From a checkpoint of a small transformer trained on Wikipedia: 4 heads of 32, no biases in attention or MLP.
Each number is 200 + 40 x the weight over its row's rms, rounded and kept within 0 to 999. Layers, rows and columns count from 0. The size before them is the row's rms in percent of the matrix's.

# layer 4 attention query, 128x128, rms 0.206, rows 0-27, columns 0-127
089,193,238,166,248,209,179,172,193,262,206,214,258,174,219,186,147,203,292,208,132,277,185,158,176,213,182,218,189,154,167,211,200,269,167,188,219,147,166,138,205,159,260,220,227,266,221,116,279,172,239,194,127,200,213,189,211,214,164,86,180,207,166,172,117,180,201,189,253,148,182,244,153,156,232,191,211,163,201,193,168,213,195,238,194,172,268,211,213,168,235,199,172,122,166,195,173,175,231,125,252,216,221,216,269,210,268,196,222,223,177,183,223,215,199,271,229,186,218,150,151,152,222,179,194,257,277,105,185
087,251,97,167,165,236,212,145,242,237,156,242,176,128,169,190,175,242,193,148,226,165,246,217,188,237,240,183,213,243,264,230,186,120,239,136,155,231,212,240,170,230,173,214,183,223,300,263,201,268,213,241,175,215,217,181,152,164,193,201,196,275,224,92,204,263,213,211,216,208,180,192,266,164,210,164,220,163,225,141,200,215,125,259,198,225,215,214,248,270,213,229,186,201,165,271,219,150,194,247,227,167,267,196,170,220,151,195,225,222,177,202,153,288,166,185,202,200,235,136,212,209,139,227,232,247,160,220,165
086,236,234,196,297,213,219,222,167,240,246,138,231,267,221,182,172,185,285,242,173,267,261,163,222,212,169,279,158,130,120,186,214,270,207,235,255,157,188,140,216,121,241,220,221,282,223,78,202,157,194,199,255,210,215,201,239,200,149,118,263,160,168,225,194,191,178,186,199,219,191,193,137,267,224,192,175,203,189,223,223,155,190,161,194,190,179,171,139,181,213,198,194,210,236,166,147,192,137,129,162,175,187,203,223,239,236,239,218,167,170,147,203,190,191,239,152,225,181,214,188,179,176,108,216,202,222,183,240
074,285,141,245,227,208,188,125,228,189,209,257,154,199,211,255,192,257,134,183,233,249,243,181,171,256,258,194,159,206,299,220,245,208,202,189,203,199,212,189,206,282,227,191,245,169,264,137,213,212,276,238,133,162,208,160,195,266,170,137,172,236,161,178,248,244,188,167,251,177,134,209,203,179,180,208,189,227,225,203,235,206,152,272,180,225,182,235,163,231,174,220,148,172,127,168,214,218,192,157,221,182,263,295,177,171,212,261,197,282,173,212,249,282,188,231,247,208,232,133,183,222,180,138,221,224,189,190,202
093,192,191,283,219,151,191,189,211,188,175,246,122,212,229,254,249,261,112,226,199,150,157,186,140,226,265,225,236,232,270,173,162,158,169,161,230,219,200,238,152,235,165,229,207,133,203,202,179,199,258,223,123,173,185,122,206,271,238,300,144,292,196,158,232,198,202,182,228,180,218,259,201,109,207,167,181,241,188,190,204,204,194,201,238,205,214,256,209,225,172,230,254,211,129,234,161,238,260,221,211,214,236,241,170,155,161,180,189,236,197,251,208,213,232,230,255,219,282,193,211,185,227,217,185,125,167,209,127
072,172,230,232,172,178,167,235,158,258,250,225,220,216,160,158,234,216,207,188,142,89,138,184,189,162,188,167,177,221,158,198,229,149,189,199,167,223,209,219,153,175,273,196,243,188,168,297,119,188,177,172,262,215,206,190,161,226,266,293,153,197,262,142,190,187,231,238,216,182,265,162,225,238,143,255,190,201,141,230,246,201,270,211,226,247,182,139,168,172,139,241,243,241,191,219,221,210,226,265,168,257,229,148,182,221,163,92,182,166,259,154,214,168,193,206,162,209,200,224,201,170,213,293,216,221,227,180,203
081,230,231,162,186,242,197,239,203,168,158,181,301,159,235,210,130,189,229,144,168,298,139,198,195,204,176,221,199,208,149,266,204,257,234,304,176,126,212,172,177,164,186,171,218,261,246,139,261,180,199,189,177,243,248,188,208,215,144,148,218,191,184,246,134,183,168,288,196,237,156,206,213,218,219,235,171,250,197,212,228,174,174,137,164,190,163,212,225,124,243,218,202,155,182,235,228,157,231,185,239,213,252,175,202,172,241,170,224,165,143,175,256,177,232,227,200,173,162,264,195,125,174,176,195,263,300,153,238
074,223,139,220,160,208,213,187,238,160,202,261,192,162,217,225,215,246,182,127,255,169,199,212,143,234,267,151,150,262,243,203,141,81,246,166,150,189,196,216,140,243,134,205,238,166,200,233,177,208,218,247,141,189,195,140,178,240,207,232,164,265,218,115,251,244,213,281,288,225,237,181,276,199,195,165,184,209,218,226,169,215,209,210,231,274,184,172,209,228,246,233,183,195,183,242,166,170,270,197,249,201,279,158,173,150,178,157,200,264,207,227,171,210,197,236,236,231,189,207,203,172,224,170,141,130,204,218,132
080,120,267,251,196,270,109,195,181,196,156,183,236,228,215,175,203,210,239,228,155,225,205,193,206,159,126,237,185,249,155,262,226,262,275,249,167,160,200,156,210,159,250,274,189,214,219,251,229,207,194,175,268,259,261,194,179,175,105,197,271,168,222,261,198,214,174,221,178,182,153,87,175,231,199,233,164,162,238,201,123,152,189,207,197,180,198,224,139,214,202,205,182,261,208,174,204,234,184,195,202,246,167,215,214,146,176,183,177,149,273,163,292,132,217,218,223,198,156,231,209,177,205,232,179,182,224,154,259
090,197,125,173,219,173,150,167,244,163,140,179,276,209,184,208,124,237,103,169,178,222,157,257,175,196,252,259,243,237,171,221,137,182,197,126,229,190,208,253,130,210,205,325,196,157,203,232,204,196,186,181,172,226,231,236,281,173,191,156,172,202,153,134,187,210,269,196,234,133,219,226,149,197,172,183,164,181,203,210,193,168,208,216,189,168,209,196,209,189,261,309,206,179,187,219,176,311,194,220,266,119,184,249,228,165,176,180,244,259,130,224,237,209,189,196,236,191,223,184,195,200,189,252,166,199,214,228,165
094,256,178,247,213,199,295,228,242,335,262,254,175,221,183,237,266,245,205,166,228,216,198,180,166,172,250,116,156,135,220,155,210,218,214,231,228,227,251,165,154,193,201,80,303,186,249,141,149,185,228,225,172,209,190,193,177,220,241,151,210,245,235,189,230,164,205,231,212,165,268,256,262,217,201,218,169,213,162,211,158,285,245,178,160,184,166,171,223,211,214,207,229,216,194,149,173,193,238,248,250,241,238,235,203,209,225,218,204,190,184,209,173,211,119,273,145,250,180,223,228,204,210,207,235,197,211,197,149
084,188,217,215,149,172,187,166,188,166,149,244,165,94,169,179,204,203,232,238,169,163,178,215,189,147,187,198,155,187,198,133,175,194,176,247,124,232,165,228,234,210,166,176,155,192,145,225,200,253,275,175,193,206,181,163,137,184,277,236,114,182,229,224,197,215,223,166,247,242,184,181,188,129,235,164,244,142,303,240,248,276,166,157,237,218,218,158,239,201,208,219,239,205,188,312,194,194,245,211,249,235,131,175,263,221,179,129,176,167,273,191,201,194,186,141,236,156,183,223,238,209,228,259,160,249,170,233,239
102,225,191,202,174,139,274,324,232,166,205,150,272,167,231,196,173,190,157,150,231,148,248,125,194,283,160,215,263,247,225,165,257,242,248,188,220,155,139,206,274,205,182,218,149,174,169,227,232,139,245,292,194,202,181,153,130,202,264,184,217,205,256,180,190,219,147,163,193,230,188,168,234,140,178,215,223,163,236,217,212,266,213,153,222,167,240,233,223,205,217,149,167,204,143,241,274,209,251,212,197,152,188,186,181,232,164,214,207,153,180,183,236,203,205,237,179,160,241,225,126,268,217,201,254,186,178,215,147
087,190,203,209,220,226,246,206,174,244,231,155,200,209,267,205,216,227,223,165,179,220,261,157,153,174,200,275,188,217,220,117,152,252,174,290,207,189,221,178,251,178,215,184,197,194,163,131,159,231,195,196,158,142,169,221,205,183,206,199,146,191,180,179,238,209,171,179,195,142,176,229,272,198,164,245,205,224,205,230,224,166,174,132,217,223,107,150,151,174,148,184,183,140,185,187,121,137,239,236,180,294,163,156,262,214,314,272,241,179,221,186,264,234,198,268,173,242,202,277,249,231,173,218,153,164,223,144,214
072,184,246,213,207,270,221,231,182,188,198,162,303,172,172,192,167,193,208,230,241,326,184,217,207,143,168,189,152,134,210,206,195,208,230,234,197,223,249,103,245,201,219,183,154,265,189,167,231,132,205,229,175,199,226,202,130,206,142,213,280,172,210,294,202,121,157,232,157,195,204,185,171,201,212,177,195,168,160,243,131,172,169,130,177,147,179,177,232,165,196,202,191,138,218,219,205,192,155,127,201,285,219,153,268,188,246,239,255,147,218,189,242,164,183,156,202,179,191,271,233,197,179,183,216,224,173,132,254
073,194,153,203,225,125,258,152,289,184,183,223,193,229,217,200,202,208,170,247,252,135,222,193,179,248,250,200,184,236,250,169,155,142,160,105,197,232,214,267,211,239,204,214,237,109,213,237,136,224,270,183,161,180,141,199,234,189,223,207,87,276,146,136,187,263,215,169,265,228,199,176,241,144,138,183,235,252,259,162,205,209,217,247,276,208,174,213,253,246,167,219,207,194,122,191,186,227,216,200,223,215,216,228,204,173,227,184,214,226,197,216,126,243,188,216,230,175,254,136,164,224,274,194,195,191,189,230,172
093,184,172,198,182,232,256,243,208,187,208,266,218,129,210,189,264,229,162,183,138,246,212,140,211,169,200,129,237,209,216,211,208,154,212,115,206,216,206,183,177,270,230,189,242,187,162,247,213,191,192,201,176,226,168,167,169,113,201,182,186,271,244,207,223,155,235,106,177,212,188,183,154,201,226,292,247,192,199,282,165,245,220,193,217,167,241,162,175,184,171,169,234,243,186,206,200,187,215,196,269,281,203,198,218,198,244,193,215,117,213,204,129,194,193,181,139,161,233,179,222,198,279,226,343,195,256,125,249
108,228,208,190,212,177,269,247,205,194,240,176,219,271,211,207,167,168,208,154,178,223,162,196,221,176,124,188,208,250,213,227,159,267,109,273,215,201,269,204,184,170,204,185,155,193,178,194,249,171,275,234,207,161,128,191,132,185,209,230,197,118,230,176,188,179,223,205,303,215,204,252,247,207,178,163,215,196,156,190,209,168,213,205,221,131,267,214,234,112,235,245,254,218,146,234,203,241,273,192,225,204,260,191,229,203,218,87,227,200,177,186,144,200,228,218,173,214,295,191,150,104,192,181,208,173,222,147,149
106,175,191,183,226,200,150,206,229,145,162,211,214,151,240,103,230,168,297,206,226,306,193,172,277,269,222,170,205,221,167,206,210,214,254,268,179,128,193,239,188,219,155,214,214,237,117,190,245,158,189,209,191,204,215,172,275,227,242,196,234,231,198,262,264,226,120,192,211,294,175,185,166,230,212,202,202,211,241,238,263,241,180,216,175,173,230,250,213,251,195,164,180,200,200,244,188,211,242,108,185,160,152,188,179,266,147,203,212,185,145,132,198,235,239,148,193,203,133,225,223,215,217,218,179,297,213,245,186
108,209,164,177,185,168,216,189,220,170,192,194,234,183,137,243,257,180,80,181,259,91,140,230,171,130,245,191,214,223,231,203,185,125,190,156,240,195,192,151,226,239,184,131,242,205,183,172,210,255,195,232,275,213,206,205,179,175,153,202,134,218,213,214,159,243,266,213,149,192,211,237,197,209,195,117,146,208,247,148,213,239,171,164,147,191,190,179,182,157,182,219,208,211,196,194,302,213,277,261,225,137,215,210,229,199,190,231,197,169,174,183,210,143,208,161,258,133,186,233,229,256,286,171,218,248,242,283,186
117,208,238,155,152,219,203,150,168,256,228,218,173,140,193,181,234,242,199,199,171,152,202,206,296,149,223,178,161,174,160,132,166,129,202,200,143,264,212,206,201,166,283,251,178,238,177,221,194,238,220,140,211,190,214,297,174,128,234,240,186,173,222,267,213,182,172,232,211,70,270,188,215,182,248,263,157,177,271,203,137,244,266,139,223,216,195,197,149,141,221,185,160,155,243,235,199,203,140,268,185,252,172,235,218,228,215,173,206,242,220,210,241,213,183,225,171,201,185,215,204,268,231,193,130,152,197,206,205
138,214,193,226,238,138,187,225,287,241,212,190,172,202,255,136,193,197,273,227,182,314,160,181,271,185,213,148,229,155,172,197,209,270,228,203,286,169,214,238,202,155,222,226,157,175,267,251,201,175,205,194,199,215,220,228,133,218,255,226,265,198,230,174,237,152,219,201,244,240,234,251,189,279,205,250,194,116,199,218,206,211,200,166,187,162,215,158,224,288,188,165,252,208,179,224,124,253,199,214,253,268,214,234,231,248,179,203,179,192,219,197,270,303,188,289,194,212,142,171,210,218,154,206,188,159,196,164,183
127,194,151,187,225,244,92,175,145,151,244,241,224,152,239,217,207,214,212,194,192,251,276,184,194,158,271,229,199,213,233,137,187,142,209,128,205,185,186,179,234,224,198,230,262,174,211,199,173,162,173,255,248,204,255,167,175,202,187,204,178,260,298,233,157,224,223,160,150,163,165,210,181,210,100,168,186,209,303,271,210,190,185,129,134,167,196,231,187,183,207,236,264,190,185,285,216,185,221,177,189,239,195,170,174,228,194,223,146,171,199,187,109,181,156,118,128,243,186,239,248,252,229,207,179,215,201,183,232
164,221,183,191,238,215,215,232,130,135,174,285,165,200,189,197,174,104,175,230,250,114,172,225,200,176,136,161,212,244,245,199,206,160,188,198,196,206,211,136,253,197,142,204,164,165,192,146,252,200,169,221,260,179,119,195,233,191,228,223,205,211,251,174,150,253,256,150,141,173,238,245,285,197,205,183,170,215,176,201,75,203,176,161,172,206,178,249,179,158,223,206,175,154,188,232,269,179,220,238,218,142,251,142,191,220,221,173,155,172,209,121,153,133,210,132,230,209,221,243,187,247,171,161,237,221,263,249,226
116,124,169,192,231,143,231,228,94,198,198,155,285,179,167,234,233,206,180,258,206,112,167,259,168,161,159,245,211,160,276,250,248,222,159,218,204,239,163,212,152,171,243,137,217,188,164,176,281,210,188,224,237,219,169,264,224,186,183,212,153,189,148,187,220,229,210,196,213,186,233,200,194,75,158,127,159,180,180,168,215,259,180,227,206,181,187,261,200,169,163,265,196,187,204,188,182,218,197,181,182,194,156,203,211,182,288,154,228,198,197,165,145,167,156,136,187,109,256,170,225,124,189,213,222,259,180,192,235
114,177,254,204,197,244,174,158,236,243,184,167,123,269,224,130,238,193,249,210,159,238,203,217,206,238,185,223,155,207,152,177,176,284,269,276,165,209,161,205,236,186,230,149,136,191,205,209,183,174,239,137,147,189,160,216,151,172,182,180,216,138,136,192,199,174,158,179,228,205,136,181,201,213,238,202,240,282,133,169,168,128,217,212,236,248,220,177,277,251,243,182,194,171,267,149,177,196,223,179,173,232,221,240,162,171,220,234,167,253,235,318,221,205,161,258,186,263,231,198,219,217,138,229,141,128,166,187,175
110,163,158,224,162,236,243,181,169,247,191,147,155,184,197,231,183,193,242,235,203,155,260,229,177,197,101,195,255,243,233,305,227,195,147,160,249,212,143,198,223,240,194,192,270,236,246,168,206,228,169,214,175,210,203,215,189,138,130,202,219,206,205,140,217,99,300,249,130,173,204,211,216,208,214,168,220,164,171,188,94,256,221,275,195,189,191,164,183,206,161,154,244,211,237,236,237,194,160,230,252,205,185,157,181,175,212,197,179,230,251,215,188,153,120,178,236,220,166,262,207,98,146,219,199,211,162,242,176
101,193,200,222,212,169,135,215,190,205,178,210,141,219,232,210,137,255,294,177,183,142,172,169,196,202,296,236,150,176,134,141,190,239,183,206,240,164,216,199,189,108,203,164,194,160,239,170,118,257,145,219,282,242,243,189,217,280,226,172,201,157,175,189,132,163,198,245,187,229,172,220,195,150,287,253,289,209,172,220,200,155,187,138,207,239,181,210,208,167,145,180,241,179,196,250,189,134,170,222,173,182,164,250,195,185,134,259,199,260,161,204,209,221,193,172,190,182,225,274,148,210,207,202,157,162,184,285,167
# layer 4 attention key, 128x128, rms 0.188, rows 0-26, columns 0-127
108,164,283,181,197,249,222,294,174,214,193,204,181,196,223,244,173,156,133,198,237,158,187,252,175,158,134,234,228,180,176,196,239,170,274,197,157,156,165,157,188,204,176,189,187,187,175,89,204,204,138,186,213,197,203,205,229,209,232,167,181,181,280,312,170,177,237,173,153,183,149,197,224,238,238,180,127,216,168,196,198,186,240,194,169,191,212,199,164,167,138,201,188,263,235,235,219,131,177,203,178,200,277,132,219,146,272,170,200,126,223,168,248,95,210,189,157,178,200,243,230,211,250,201,254,250,240,230,266
092,185,203,243,189,216,190,119,212,202,213,193,204,293,217,146,164,237,189,197,230,160,216,148,155,175,200,153,188,190,179,254,120,206,266,299,262,203,129,167,222,203,203,288,227,213,183,223,173,186,227,233,177,219,185,111,244,119,147,234,159,169,188,195,215,201,209,187,195,136,141,177,237,148,180,179,161,232,265,185,160,166,181,244,182,282,271,166,168,202,250,145,176,162,193,169,238,192,183,193,144,210,234,172,148,201,188,166,228,244,220,214,271,231,204,264,216,209,247,198,195,156,210,159,109,298,180,207,156
101,178,244,166,172,263,235,218,160,231,201,220,151,185,163,273,153,173,97,214,140,148,155,202,211,210,149,211,196,213,170,183,158,189,183,119,182,181,220,94,148,216,222,154,240,177,189,148,199,235,182,200,182,261,222,195,169,191,235,224,161,231,206,212,134,166,245,157,155,200,170,214,211,227,242,177,206,213,155,176,175,214,243,118,200,180,126,237,178,178,99,235,209,212,245,213,248,203,204,190,228,147,218,131,266,173,207,153,153,111,194,160,177,104,217,173,262,202,177,200,186,209,268,170,252,219,284,226,239
088,161,181,154,222,202,198,114,226,200,196,175,244,219,188,199,223,170,174,264,165,216,230,114,255,186,190,111,163,262,216,191,200,194,284,228,212,177,266,169,252,262,258,302,284,246,169,187,123,158,184,126,193,145,193,120,204,194,197,194,172,157,255,271,147,210,266,164,206,130,175,203,212,190,198,170,192,182,206,249,181,86,196,243,204,219,167,191,236,184,208,240,172,216,181,177,217,232,166,182,154,178,213,135,230,178,196,199,249,196,187,169,181,224,195,211,122,241,137,237,195,222,172,191,182,250,186,171,137
103,257,188,242,248,200,185,235,288,133,253,173,197,201,206,202,193,219,229,198,230,239,210,189,218,242,180,172,152,204,208,235,192,234,172,247,181,233,219,269,241,212,166,154,236,201,259,306,184,196,219,192,213,164,194,259,114,168,121,179,243,177,177,246,306,180,182,244,274,164,198,232,226,193,187,162,240,183,207,245,213,150,147,268,209,193,192,154,230,260,220,159,182,222,180,167,187,177,174,169,167,261,199,214,173,180,236,232,276,226,217,198,176,323,216,203,181,216,103,138,217,177,158,163,187,202,98,185,186
085,199,260,178,204,216,153,209,153,184,161,218,177,212,189,178,203,192,164,193,228,196,163,338,169,207,224,270,218,190,200,246,284,215,211,174,241,191,161,270,230,194,173,135,195,161,245,122,248,231,170,286,103,215,201,220,234,178,192,211,221,192,201,176,259,229,157,263,196,256,228,195,173,110,209,215,275,192,199,197,250,263,157,202,188,214,339,132,213,227,230,134,141,227,170,222,217,196,263,229,216,230,174,184,186,201,128,180,178,182,215,217,177,227,163,173,223,133,219,138,174,229,206,226,183,207,188,229,171
110,191,216,137,221,255,195,135,151,177,138,212,182,188,185,218,221,122,222,257,227,151,216,201,166,173,219,222,250,246,174,267,173,192,195,211,185,211,176,122,157,122,168,214,157,285,159,159,176,200,226,182,183,225,244,170,292,249,152,249,174,212,196,155,167,197,215,188,154,201,179,228,211,239,239,190,122,155,195,200,145,202,209,232,133,220,244,236,121,146,202,215,209,188,252,188,185,225,190,167,161,144,180,153,199,190,190,172,206,199,290,113,276,123,221,219,212,196,231,188,174,149,209,146,227,181,190,151,320
112,189,224,229,137,212,194,145,233,251,236,210,232,303,216,158,202,171,222,186,166,206,251,201,83,216,201,256,205,201,176,189,202,249,223,204,259,240,225,252,249,219,247,188,251,244,206,227,161,205,173,185,210,137,222,264,206,189,185,255,237,189,141,217,251,214,159,192,165,226,197,198,212,198,251,150,242,150,235,223,180,164,118,251,233,141,202,183,201,264,263,244,223,197,178,192,154,273,222,162,227,223,166,163,122,240,178,221,220,251,236,241,219,317,185,243,218,168,222,131,194,215,140,231,115,163,173,144,204
091,184,235,142,242,244,203,208,165,192,116,188,182,228,139,239,249,135,169,269,185,128,216,193,211,149,210,225,163,184,257,227,172,147,174,197,195,199,241,133,165,157,172,167,160,188,167,191,237,215,146,290,274,260,204,274,222,160,159,207,161,212,221,188,221,174,232,60,196,217,208,166,126,201,167,145,197,254,171,227,176,177,192,157,146,188,207,228,220,180,214,195,212,168,168,199,186,232,236,217,211,158,247,229,229,194,220,220,186,148,116,165,132,122,169,138,226,166,308,215,196,207,212,185,204,261,189,169,217
093,214,228,225,215,223,182,172,229,270,184,192,183,166,171,158,144,232,255,240,249,252,206,169,248,221,242,241,175,171,160,231,224,240,166,159,166,221,169,239,179,139,191,193,196,222,185,278,164,269,221,199,192,147,211,224,183,209,235,224,197,204,255,156,202,171,202,242,254,146,158,92,161,206,148,166,198,167,223,169,210,200,133,321,226,158,215,169,217,276,151,221,179,187,283,182,181,164,179,198,175,253,262,241,196,159,193,141,206,233,151,225,209,237,128,188,204,149,222,125,221,214,144,235,190,194,87,130,224
091,239,241,161,217,188,171,127,217,198,150,181,250,203,246,205,228,139,146,145,188,202,284,161,92,220,211,125,262,200,217,198,216,290,274,185,269,215,181,247,215,272,155,227,224,229,214,204,270,137,213,188,154,189,192,164,229,258,255,254,227,185,211,220,173,254,159,175,162,269,165,279,224,172,238,184,259,223,237,161,168,231,200,260,189,185,249,178,118,163,200,203,226,228,229,226,214,235,173,227,193,253,148,215,236,211,188,198,190,180,194,246,208,178,179,193,153,259,121,243,149,255,210,215,192,149,248,182,183
092,175,224,210,202,224,173,223,205,144,164,216,143,233,200,154,189,318,209,128,237,197,195,196,234,221,210,238,260,192,187,193,223,177,190,136,212,141,124,262,176,208,147,202,186,121,206,150,200,202,151,246,160,157,187,131,199,242,190,96,206,207,208,175,221,220,39,202,188,256,222,143,220,205,199,241,196,252,197,228,183,161,146,158,189,220,236,194,174,218,223,204,219,143,169,245,180,191,247,256,213,133,217,194,114,230,189,219,207,273,245,208,246,240,260,223,258,180,212,163,204,189,194,197,184,284,194,242,184
111,180,157,190,246,251,256,306,277,229,153,223,131,190,227,125,231,201,218,220,191,109,237,144,214,200,208,130,250,178,213,234,142,188,137,238,186,150,123,205,229,121,168,238,189,215,209,207,171,204,180,154,203,223,164,212,192,188,123,135,172,164,137,252,218,217,139,215,208,157,226,225,172,215,229,206,160,192,211,270,175,210,160,210,219,233,194,162,188,151,141,179,177,173,215,142,183,106,186,204,194,146,209,243,264,251,191,225,264,213,235,158,150,251,201,172,207,271,215,210,213,162,261,243,227,243,184,149,173
098,206,179,168,246,262,161,157,161,269,158,228,238,267,198,223,220,163,177,192,201,257,184,217,208,170,200,171,295,257,208,186,153,224,241,171,172,223,117,205,230,234,135,140,245,224,214,172,206,172,118,202,103,156,207,196,228,246,205,198,256,189,193,215,218,218,199,190,154,304,245,264,181,199,257,258,169,153,206,204,212,74,186,174,194,198,186,138,203,181,217,221,183,200,166,201,243,160,194,136,171,203,161,108,198,218,162,137,234,209,235,179,225,171,196,134,225,178,232,210,196,191,207,218,240,200,270,197,301
115,232,252,162,208,211,184,204,198,191,252,207,238,216,256,196,223,218,170,161,201,188,216,164,212,213,220,146,160,180,176,227,240,165,205,206,188,210,269,57,174,206,161,229,156,194,199,190,231,170,241,250,181,192,355,178,179,223,190,224,356,160,229,250,192,244,194,188,158,185,205,217,133,204,169,198,245,145,173,189,144,130,215,124,50,183,165,219,225,151,171,227,193,233,225,186,213,248,157,167,192,194,193,179,216,162,255,261,212,190,189,202,221,192,222,199,165,233,221,187,215,194,206,179,224,199,205,229,247
122,245,186,231,170,211,168,171,282,238,201,234,226,186,175,192,196,294,231,191,230,224,214,209,192,226,218,202,219,266,213,191,199,209,185,227,150,212,198,374,200,196,159,209,248,156,197,207,158,223,202,228,125,179,216,212,201,191,210,242,174,194,132,231,252,225,162,225,227,214,247,170,208,149,173,215,255,156,234,232,220,241,176,242,284,228,199,133,210,332,236,192,169,226,169,191,163,127,230,192,209,214,159,203,183,179,168,185,220,276,187,249,210,319,208,195,201,211,193,164,177,185,183,201,108,190,211,209,110
107,190,288,209,217,221,185,189,149,182,159,276,227,204,278,235,152,175,198,164,166,229,201,254,242,150,155,178,234,161,196,268,214,145,237,280,222,192,151,190,274,180,168,221,143,193,253,179,192,120,180,210,211,237,209,148,253,189,235,229,310,149,168,190,213,210,168,233,149,212,254,192,257,234,188,219,140,189,241,164,184,196,254,193,138,178,228,233,167,207,229,208,198,290,182,199,271,254,251,239,217,209,115,265,143,206,172,206,159,201,188,160,257,114,220,145,202,217,249,195,209,166,185,208,160,234,220,244,196
098,175,231,172,144,223,214,259,216,279,216,162,128,193,179,218,167,127,188,225,244,128,176,218,198,240,189,197,204,254,177,227,237,248,246,228,162,197,160,164,159,201,223,236,137,213,146,191,213,197,246,175,134,175,170,159,132,217,123,192,232,234,158,222,109,232,118,235,214,144,193,227,280,138,256,218,197,220,192,244,210,191,216,267,155,256,248,102,269,225,232,192,138,234,209,145,226,219,170,214,213,219,182,218,224,186,171,232,178,224,183,191,253,171,206,211,240,151,136,161,286,198,189,266,164,219,198,263,191
112,166,138,292,164,191,212,171,181,129,206,171,200,201,139,179,183,235,175,240,167,130,178,174,205,180,166,195,210,154,299,168,189,154,175,165,185,186,218,225,163,103,192,187,194,206,185,181,94,204,245,216,280,194,180,236,175,215,160,161,149,170,182,216,228,136,238,172,152,176,177,165,247,237,225,179,162,142,186,223,204,216,234,204,225,173,155,189,112,171,246,207,265,172,125,233,185,313,222,211,215,146,187,210,219,201,268,142,184,206,146,210,208,186,298,205,242,233,248,225,182,128,147,167,187,171,214,163,181
107,163,178,162,216,197,178,238,139,160,252,257,201,209,262,172,255,204,282,169,235,180,235,148,173,191,256,267,222,202,158,201,266,186,178,176,155,176,220,168,180,219,216,201,147,250,167,154,220,183,161,231,138,221,232,179,247,238,198,155,240,194,186,228,178,226,147,168,203,244,184,179,158,206,145,261,125,185,236,163,165,260,144,205,141,225,179,251,200,156,174,335,198,214,260,220,202,139,166,197,140,192,262,182,212,220,223,220,213,189,322,178,231,178,156,156,120,171,160,222,221,205,185,247,284,215,201,209,217
101,236,249,242,187,194,209,196,134,297,208,243,212,246,244,153,137,283,202,203,226,252,197,199,171,232,171,207,201,221,159,185,142,225,196,139,187,143,122,243,209,250,173,179,254,124,160,207,202,174,125,200,125,226,241,206,200,103,236,146,226,212,250,211,208,223,197,189,229,149,183,221,236,256,228,200,239,261,193,193,150,233,180,104,233,174,214,191,245,146,171,158,224,169,214,216,216,206,174,153,141,184,187,180,147,265,208,193,221,184,214,210,207,166,88,243,187,217,209,214,164,267,147,261,187,256,160,257,183
100,206,204,270,268,220,199,218,184,204,186,162,196,155,183,212,85,213,159,177,246,224,215,161,156,227,188,162,100,266,328,221,193,227,189,252,209,165,116,222,208,154,145,234,144,228,201,177,204,188,266,293,164,217,176,109,206,190,145,234,217,223,207,214,176,216,162,167,155,220,169,136,186,192,236,184,217,149,184,160,180,204,220,181,207,179,265,177,125,236,245,229,226,212,217,200,246,191,117,149,188,253,196,151,258,188,200,195,207,153,137,206,204,206,292,179,225,143,232,223,180,249,199,245,211,172,220,186,221
102,213,92,232,181,225,176,174,153,204,215,223,121,213,151,244,244,256,114,173,139,256,203,145,219,235,183,176,197,197,227,225,190,135,189,100,190,178,218,130,230,199,199,153,189,193,222,197,199,182,249,143,183,221,274,152,229,187,305,187,266,233,216,208,164,214,200,193,166,161,157,186,196,239,273,256,111,172,164,208,137,237,251,206,189,132,184,213,177,175,239,196,225,276,208,252,205,214,204,169,165,249,177,201,238,176,238,244,254,219,183,209,216,178,244,118,209,269,200,226,225,204,227,264,189,174,163,197,264
090,217,157,144,143,226,228,222,184,256,134,216,181,162,149,140,266,138,210,221,232,202,172,178,226,240,180,194,203,219,269,94,213,219,165,139,181,218,286,126,187,208,153,239,174,212,213,226,225,208,203,179,198,163,219,211,196,180,128,161,245,307,243,179,198,246,186,203,237,214,200,241,138,199,187,173,166,247,119,226,169,202,291,145,158,201,163,149,265,189,178,195,162,147,257,195,165,242,184,134,160,169,196,219,261,213,233,221,161,176,250,233,178,182,185,189,242,243,160,240,283,198,172,141,241,228,163,227,172
089,200,161,173,209,183,215,150,189,258,202,126,113,105,171,166,140,182,193,188,172,215,177,238,225,208,264,177,270,250,182,194,175,230,154,199,136,181,193,180,183,228,187,156,213,143,243,177,243,214,220,225,133,216,191,183,143,206,176,184,139,215,230,204,193,165,221,277,205,170,225,128,215,182,175,175,237,213,268,130,308,251,283,136,152,201,259,140,199,138,240,250,218,203,177,239,180,213,200,242,213,196,194,183,190,217,198,203,179,231,193,253,301,124,255,227,235,172,139,171,197,143,219,168,224,228,214,263,170
102,277,157,267,203,165,245,246,294,178,191,185,186,289,203,219,185,186,235,166,198,171,193,208,166,194,242,321,194,185,176,134,200,218,228,219,187,203,208,258,200,254,194,166,253,188,246,312,230,191,157,196,241,155,153,232,196,258,259,170,166,129,151,232,224,211,186,184,214,190,206,232,253,244,249,151,263,209,176,264,189,162,182,235,256,241,163,219,203,275,153,95,183,124,162,190,206,169,202,220,235,215,177,210,207,202,181,200,247,200,165,223,170,185,180,164,168,245,195,147,142,199,258,230,185,158,224,186,133
119,237,175,144,230,196,234,193,194,202,221,183,254,206,229,242,243,194,204,210,182,249,193,208,162,185,229,136,196,184,151,195,245,167,155,245,281,204,157,199,120,201,196,137,206,216,224,196,253,131,261,157,262,239,188,288,173,161,189,183,174,288,142,170,226,169,208,151,218,236,168,242,159,110,249,221,154,252,224,99,187,244,208,97,149,151,227,218,227,140,222,144,220,218,160,195,239,144,209,243,159,246,136,180,171,239,124,186,182,179,170,202,192,201,231,195,181,194,209,185,250,274,222,182,230,137,245,215,200